Weights of a small transformer language model.
Size: 26 layers, 2 heads of 64.
Each number is 128 + 32 x the weight over its row's rms, rounded and kept within 0 to 255. Layers, rows and columns count from 0. The size above them is the row's rms in percent of the matrix's.

# layer 17 attention key, 128x128, rms 0.183, rows 81-93, columns 0-127
size [ 75  91  85  86  73  64  61  76  74 128 127 128 102]
[[108 114 177 117 113 164 122 145  40 120 144 146 148 170 183 163 128  81 136 182 116 118 160 135 143 131 155 135 145 168 130 146 140 137 158 136 117  83 162  94  67 144 146  42 142  94 131 156 156 133 113 143 150 159 134 164 216  80 113  91 132 136  75 104 128 111 132 167 104 105 117 155 139 157  98  86 130 128 107  62 108 101  93 145 124 133 112  50 109 148 155  95  91 115 168 114 138 101 163 160  97 137 163 178 138  64  62 154 144  66  87 179 128 142 104 132 163 118 123 159 134 136 113 116  65 127  99  89]
 [ 94 157 151 125 109 149 147  98 159 145 116 128 102  69 155 155 150 103 103 140  93 167 123 170 118 118 149 186   2 162 113 156 141 115 152 148 141 134 116   3  42 134  86 165  88 166 138 113 140 104 110 129 173 108 158 119 138 167  66 118 117 130 172 118 100 100 111 115 160  93 157 130 164 105 112 170 151 146  69 134 121 109 170 150 126 169  86 112 110 119 156 133 110 150 109 171 149 167 119 126 114 164 153  96 100  74 134 125 200 113 110 127 177  96 136 113 146 136  93 141 117 123 128 154 114 110  83 149]
 [ 97 132 160 103 113 120 127 238 133  96 100 134 169 126 109 149  96 134 178  93  97 131 155 154 109  96 125 175 186 148 111 228 120 148 153 144 107  84 162 136 116 139  71 137 139 109 134 104 106 125  99 138 109 157  52 122 115  86 127 109 108 127 116 119  99 124  98 125  87 140 108 180  62  98 112 157 120 123 124 137 147 106 151 112 125  83 195 107 146 139 111 137 127 145 121  89  68 178  75 163  73  72  96 185 148 106 101 173 164 122  92 203  82 153 135 149 105 108 146 138 101 139 121 108 181 129 134 152]
 [151 123  80 140 115 158 104  90 148 139 117 101  90  85 126  97  99 152 149 102  97 124 125 168 168 161 157 125 136 129 109  67 152 140 128 112 127 170 147 145 108 129 201 106 126  99 136 112 134 122  86 155  60 136 148  76 147 141 147 160 137  78 139  90 125 178 138 114 100 162 157  66 135 163 171 128 150 138 151 142 184 108  79 168 137 174 106 177  89  82 111 108 155 104  90 181 137  97 144 134 199 124 103 141 163 123 131  80  96 126 171  46  94 160 134 168 162 128 108 132  91 119 162 180 169  64 104 202]
 [119 123  96 122 157  61 120 111 150 149 110 161 100 141 100  79 133 134 116 151 111 166  92 145 109 131  97 137  33 128  77 158 118  55 119  94 196 127 128 143  87 124 108 146 130 136 139 124 141 100 109 132 135 131 166 109 129 133  87 129 134 152 132 140 134  99 113 126 158  51  99 140 169 161 190 178 192 155  37  45  98 159 159 155 144 128 165 128 155 155 180 177 113 142 140  75 126 133  90 110 107 113 190  79  95 101 111 109 141 134 133 106  66 121 156  94 103 182 112 152 148 131 182 125 124 157 123 147]
 [169 126 128 155 120 179 171 149 117 104 194 141 118  87 172 121 137  86 102 150 133 146 144 141 188 127 151 104 144 162 152  85 138 126 142 160  49 123 131 128 105 152  75 109 128 125 132 139 147  93 103 138 147 152 136 138  95 140 197 134  69 149 166 156  99 105 103 165  82 186 115 157 159  83  96  85 139 125 176 174  71  83 102 115 123 181  95 131 171 149 134 104 133  91 113 104 117 103  96 180 185 137 140 126 162 110 145 184 117 110 144  47  74 106 124  93  89 101 176  84  80 107 138 135 123 179 107  81]
 [128  96 140 160  73 111 202  90 127  59 118  78 121  84 175 115 130 125  88 150 180 108 172 136 172 147 155 110 140 187 120  95 137 105 149 166  40 153 151  96 128 177 103 123  94 112 112 116 119 137 167 182 110 142 156 159 127 171 190 108 113 143 172 103 118 140 120 131 104 188  77 101 181  94 112  69 157 162 133 134 124 117 136  68 180 138 129 141 166 161 155 128  74 105 137 127 105  78 109 157 137 166 154 136 122 135 140 190 129 177 126 133 131 100 120  93  92 103 191 115  96 129 144 174 129 147  81 114]
 [120  83 109 141  67 144 164 150 107 101 136 114 201 124 163 119 123  94 137  89 200 121 181 105 139 198 152 119 130 155 164 135 139 178 123 175  53  94 155 103 139 175  83 151 133 114 106 144 117 171 136 171 134  61 128 160 141 128 174 107 110 190 141 154 128 139 127  84 110 189  75 123 101  83 112  92 126 174 127  99  82 166 176  84 138  91 115  89 140 156 154 146  94 110 150 120  83  61 126 177  98 154 148 139  91 108 148 145 133 143 125 156 175  89 102 109 135 111 155 119  99 159 108 119 172 145  72 106]
 [143 117 159 164 109 132 151 153 180 118 165 155 161 115 147 128  86 122 125 107 186  74 232  97 173 123 127 108 199  98 121 129 147 135 117 112  38 129 148 147  92 145 111  79 113 112 115 166 139 131 195 164 163  57 134 176 100 157 137 135 136 165 131 130  98 119 181 118 121 157  79 130 138 103  93  92  95  78 170 151 109 160 192 110 107 118 142 157 105 207 145  90  91 109 100 143 124  94 109 131 127 160 138  90 144 196 140 150  91 146 170 133  85  94 122 113 108 114 146 139 147 152  91 118 159 172 143 114]
 [145 146 160 164 106 168 150 109 137 130 106 110  95 116  93 154 140 158 134 116  67 110  57 157 141 123 117 144 115 119  82 147 105  66 131 117 234 154 143  29 131  90 138 138 171 154 119 126 159  89 169 111  95 154 158  85 133 111 125 172 120 120 158  85 169 179  95 145 137 118 168 118 163 142 104  98 158 103  85 148 167 118 109 160  94 144 108 171  86  75 123 110 166 123 149 136 136 164 159 126 158 116 140 105 153 116 112  99 219 102  83 102  57 123 133 129 137 114 109 103 108 175 206 149 136  99 130 139]
 [111 101 182 165  45 202 176 138 110 129  84 120 117 160  79 150 150 175 130  93 128 129 111 162 150 144 136  89 154 123 101 159 124 153 147 100 140 133 194 110 112 127 132  86 148 120 130  87 100  65 184 153 154 136 152 115 123 148 140 137 132 109 156 149 103 147  76 166 115 157 120 143 129  96  79  81 147 164  76 156 141 105 107  70 116  82 119  79  46 173  86 127 130 150  66 116  90 199  98 147 172  99 111 157 134 124 161 131 145 150 131 138 105 115 167  93 168  97 149 122 117 201 150 151 169 151 115  90]
 [162 111 115 116 120 147 149 127 193 218  96 141 169 107 122 216  89  93 115 167 109 103 106 120 149  98  64 159 119 128  77 121 127 134 127 112 148 104 134 129 114 117 163 138 119  71 124 173 132  96 154 126 108 125 153 124 125 124 116 147 181 135 119 102 169 126 134 153 116 126 170 100 131 161 133 110 111 111 123 120 152  72  86 131  53 142 117 185  90 101  94 124 177  89 138 123 138 120 138 159 128 107  98 103 178 124  50 156 201  31 144 152  78 147  87 129 125 101  85 158 117 188 125 167 120 109 162 175]
 [169 136  93 177 117  81 125  73 118 117  94 139  98  62 151  83 151 170 115 124 126 165 106 129 162 107 157 156  70 128 129  99  86  88 150 126 139 145  84 106 141  86 117  91 171 182 154 121 136 126 111  87 117 151 144  57 172 135 133 167 140 142 151 154 137 170  68 147 174  94 173 115 195 155 137  99 202  85 124 140 134 157  95 146  76 150  96 125  92  82 121 118 147 104 112 149 151 122 165  87 163 136 166 155 156 124 130  99 118 155 118 104  95 173 190  79 130 119 113 103  81 118 176 166 141 115  79 195]]
# layer 17 attention query, 128x128, rms 0.187, rows 82-93, columns 0-127
size [ 79  89  68  87  87  89  74 103 102 140 120  81]
[[106 112 150 139  93 127 129 168 110 132  95 152 127 182 104 106  94  86 121 187 166 176 140  71 103 157 116 104 149 110 152 145 189 134 131 154 105 153  84 108 175 128 113 136 168 111 103 159  78  75 193 108  99 120  78 142 138 149 134 151  85 146 139 133 118 108 143 162 132 127  73 171 162 131 129 126 201 131 108 171 143 144 123 115  73 138 161 119 102 146 134 170 141 135 163 119 126 136 140 133  79 146 164 146 104  91  93 208 113 101 160 136 155 183 137 134 211 101 145 137  39 174 114  72 109  86 113  63]
 [121 153 108  80 128 110  90 146 170  53 107  92 128 167 135 151 110 118 132 114 127 129 146 145 134 177 113 134  72 106 125 153 210 168 134 196 112  59 105 120 137 133 108 115  98 183 100 111 118  88  70 149 156  68 112 133 135 169 134 106 113 139 203 185 140 174 118 156 106  78 114 135 127  86 102 131 156 105 153 144 112 155 174  85 151 105 143  96 136 106 180 125 121 113 115 108 112 154  99 131  57 125 123 131  47 110 127 126 152 196 148 175 125 101 147 161  80 137 113 139 127 136  50  79 160 116  87 104]
 [183 126 122 217 106 135 169  85 157 155 110 144 127 113  96 139 160 124 140  89 144 150  47  92 162 111 107  76 205 127  96 171  93  93 102 120 159 140  96 162 114 107 131 143 161 133 154 137  96 135 166 113 120 137 160 100  87  75 118 152 165 121  90 169 133 127 154 168 194 109 159 101 152 145 118 180 151  96  50 133 173 139 128 151 138 164  71 125 198 184 100  93 106 153 125 117  98 158 147 134 135 107 156 110 144 158 199 123  68 124 119 101 111 147 111 165 131 141 142 117  64  98 157 117 116  87 136 154]
 [126  57  92 129 113 149 134 119  78 159  99 106 141 107 126  72 128 152 132 184 130 154 155 128 137 108 158 119  35  98 115 134 127 124 133 144 185 187  76 122 124 160  79  98 127 116 108 122 119 107 144 152 107 160 137 153 152 170  99 177  93 145 148 127 182 136 109 120 188 143 187 127 124 177 210 166 152 170  85  81 151 158 128 123 156 150 136 140 147 115 122 126 183  75 189 105 160  95 133  97 120 102 143 162 102 180 143  92 166 156 144 109 123 150 191  97 130  94 119 127  88 123 109 204  79 114  84 149]
 [ 94 161 136  65 152 112  90 113 196 112 156 191 191 124 174 172 140  86 147  87 123  56 142 144  82 159 145 162 193 105 145 170 131 127 142 146  63  95 163 123 125 106 103 138 143 110  97  78 164 144 111  88 156 164 107 120  81 134 131 125 128 163 100 163 132  95 138 137  92 159  95 142 108 140  92 148 137 115 207 183 132 138 124 120 112 131 135 115 159 160 163 100 119 136 114 178 115 147 129 121 131 156 163  93 179 127  84 130  87 129 118 158 163 117  55 141  67 159 127 152 217  95 151  97 148 154 162 131]
 [ 70 144 134  82 113 109 114 156 189 110 168 136 132 150 133 169 123 103 119  85 119  96  99 113  84 174 120 139 187 171 182 157 166 120 191 114  88  91 161 126 109  89 141 171 167 105 123  97 152 147 111 104 152 135 108 122 125 124 147 113 123 153 116 229 144  49 137 138 115 138  87 170  98  99  70 183 124 131 163 145 120 138 159 156  99 119  88 129 132 198 178 122 124 118  94 142 116 193  97 141 126 142 219  99 160 137 117 157 100 131 146 134 144 121  59 130 100 127  89 125 185 119  91  87 149 127 162 133]
 [ 92 148 165 165 161 134 116 123 186 106 119 137  82  87 180 171 168 162  85  99 115 126  82 184 134 127 139 139 139 187 161 155 141  85 168 147 110  79 158 117 117 137  98 134 231 142 128 108 148 112 152 107 139 148 141 116  98  94 141 130 121 144 135 179 187  75  95 141 117 162  73 153 107  90  57 139  94  91 150 111 130 146 167 158 130 125  98  92  99 173 150  85 177 117 102 112 101 180 117 123 148  74 130 119 138 127  90 164 153 101 137 180  97  97 104  49 102 122  82  75 170 130  97 113 132 107 128 103]
 [121 104 192 203 158 133 117 113  92 179  60  99  66 150 110  87 160 161  65 137 160 184 115 172 144 126 181 113 159 164 155 173 108 123 151 126 138  80 144 138 116 155 100 113 114 144 124 167 136 125 129 102 125 171 115 131 141 114 172 152 126 158 130 113 126 111 106  96 154 183  81 150 101  96  93  92 115 119 128  77 137 162  98 107 129 112 154  93  91 197 147 100 228 120 104 145  85 150 132 132 117 130 124 151 100  85 204 131 123 126 134 147  62 160 117  88 166 174  79 112 121 147 133 120 128 148  73  95]
 [102 172 127  65 103  99  47 119 106 123 173 151 103 138  95 194 126  90 160 153 174  89 115 138 106 135 120 162 126 137 128 117 124  93 119 125 114 142 162  89 140  38 152  96 132 183 140  90 166 125 177 114  99 123 119 136 112 152 115 111 142 158 107 153 159 137 150 112  88 123 119 117 147 107 118 160 178  79 118 208 138 155 109 161  97 140 144 159 154 170  88 109 175 144 174  79 151 164 102 130 149 140 206  56 144 184  63 106 107  94 125 102 136 168  97 118 107 103 149 178 145  79 119 128 108  87 159 102]
 [ 32 175 135  80 157 132  96 181  98  63 171 180 137 193 120 149 154  99 149 118 192 127 116 130 160 181 143 107 135 115 154 129  98 167 122 150  99 139 123 133 142  63 111  91 149 148 132 130 110  61  72 110 145 140 155 108 137 178 120  57 130 106 155 152 134 119  95  91  77 101  96 119  92  62 135 131 147 147 156 170 116 135  78 112 144 117 149  96 115 180 129 110  97 162 106 125 100 172 104 143 187  76 123 144 107 127 108 129  86 104 166 136 127  63 143  94 146 109 133 161 136 147  67  87 143 150 154 133]
 [169 117 136  95 123 156  97 144 162  52 197 234 138 142 171 112  93 120 145 108 159  87 152 148  96 134  47 168 102  57  98 127 176 141  88 128  99 166 146  95 122 145 110 158 108 119 119 104 116 105 142 125 125 130  90 115 109 119 131 160 125 183 180  89  88  81 147  95  97 112  84 145 148 121 196 168 129 174 152  98 176 150 107 138 149 112 170 134 134 100 118 110 121  95 160 119 138 103 169 139  55 115 136 101 131 171  45 155 129 142 164  97  98 140 117 114  98 109 170 108 132 102  76 131 129 141 138 118]
 [ 94 179 120 131 163 135 164  91 195  90 132  80 125 115 161 137 189 169 107  84  76 131  41  93 172 110 193  92 196 166 173 107 111 104 153 114 121 117 149 189 123  97 159  98 172  96 138 118 152 105 136 114 118 154 145 143 146 125 161 106 109  86 167 182 158 135  96 106 136 129 154 132 109 139  90 108 128 155 121 134 116 170 165  92 129  96  58  87  97 192 107  91 132 149 119 152 130 151 136 138 193 127 124 182 120 129 169 173 109 110 131 150 108 101 168  80 160 156  93  89 144 163 186 116 155 115 120 140]]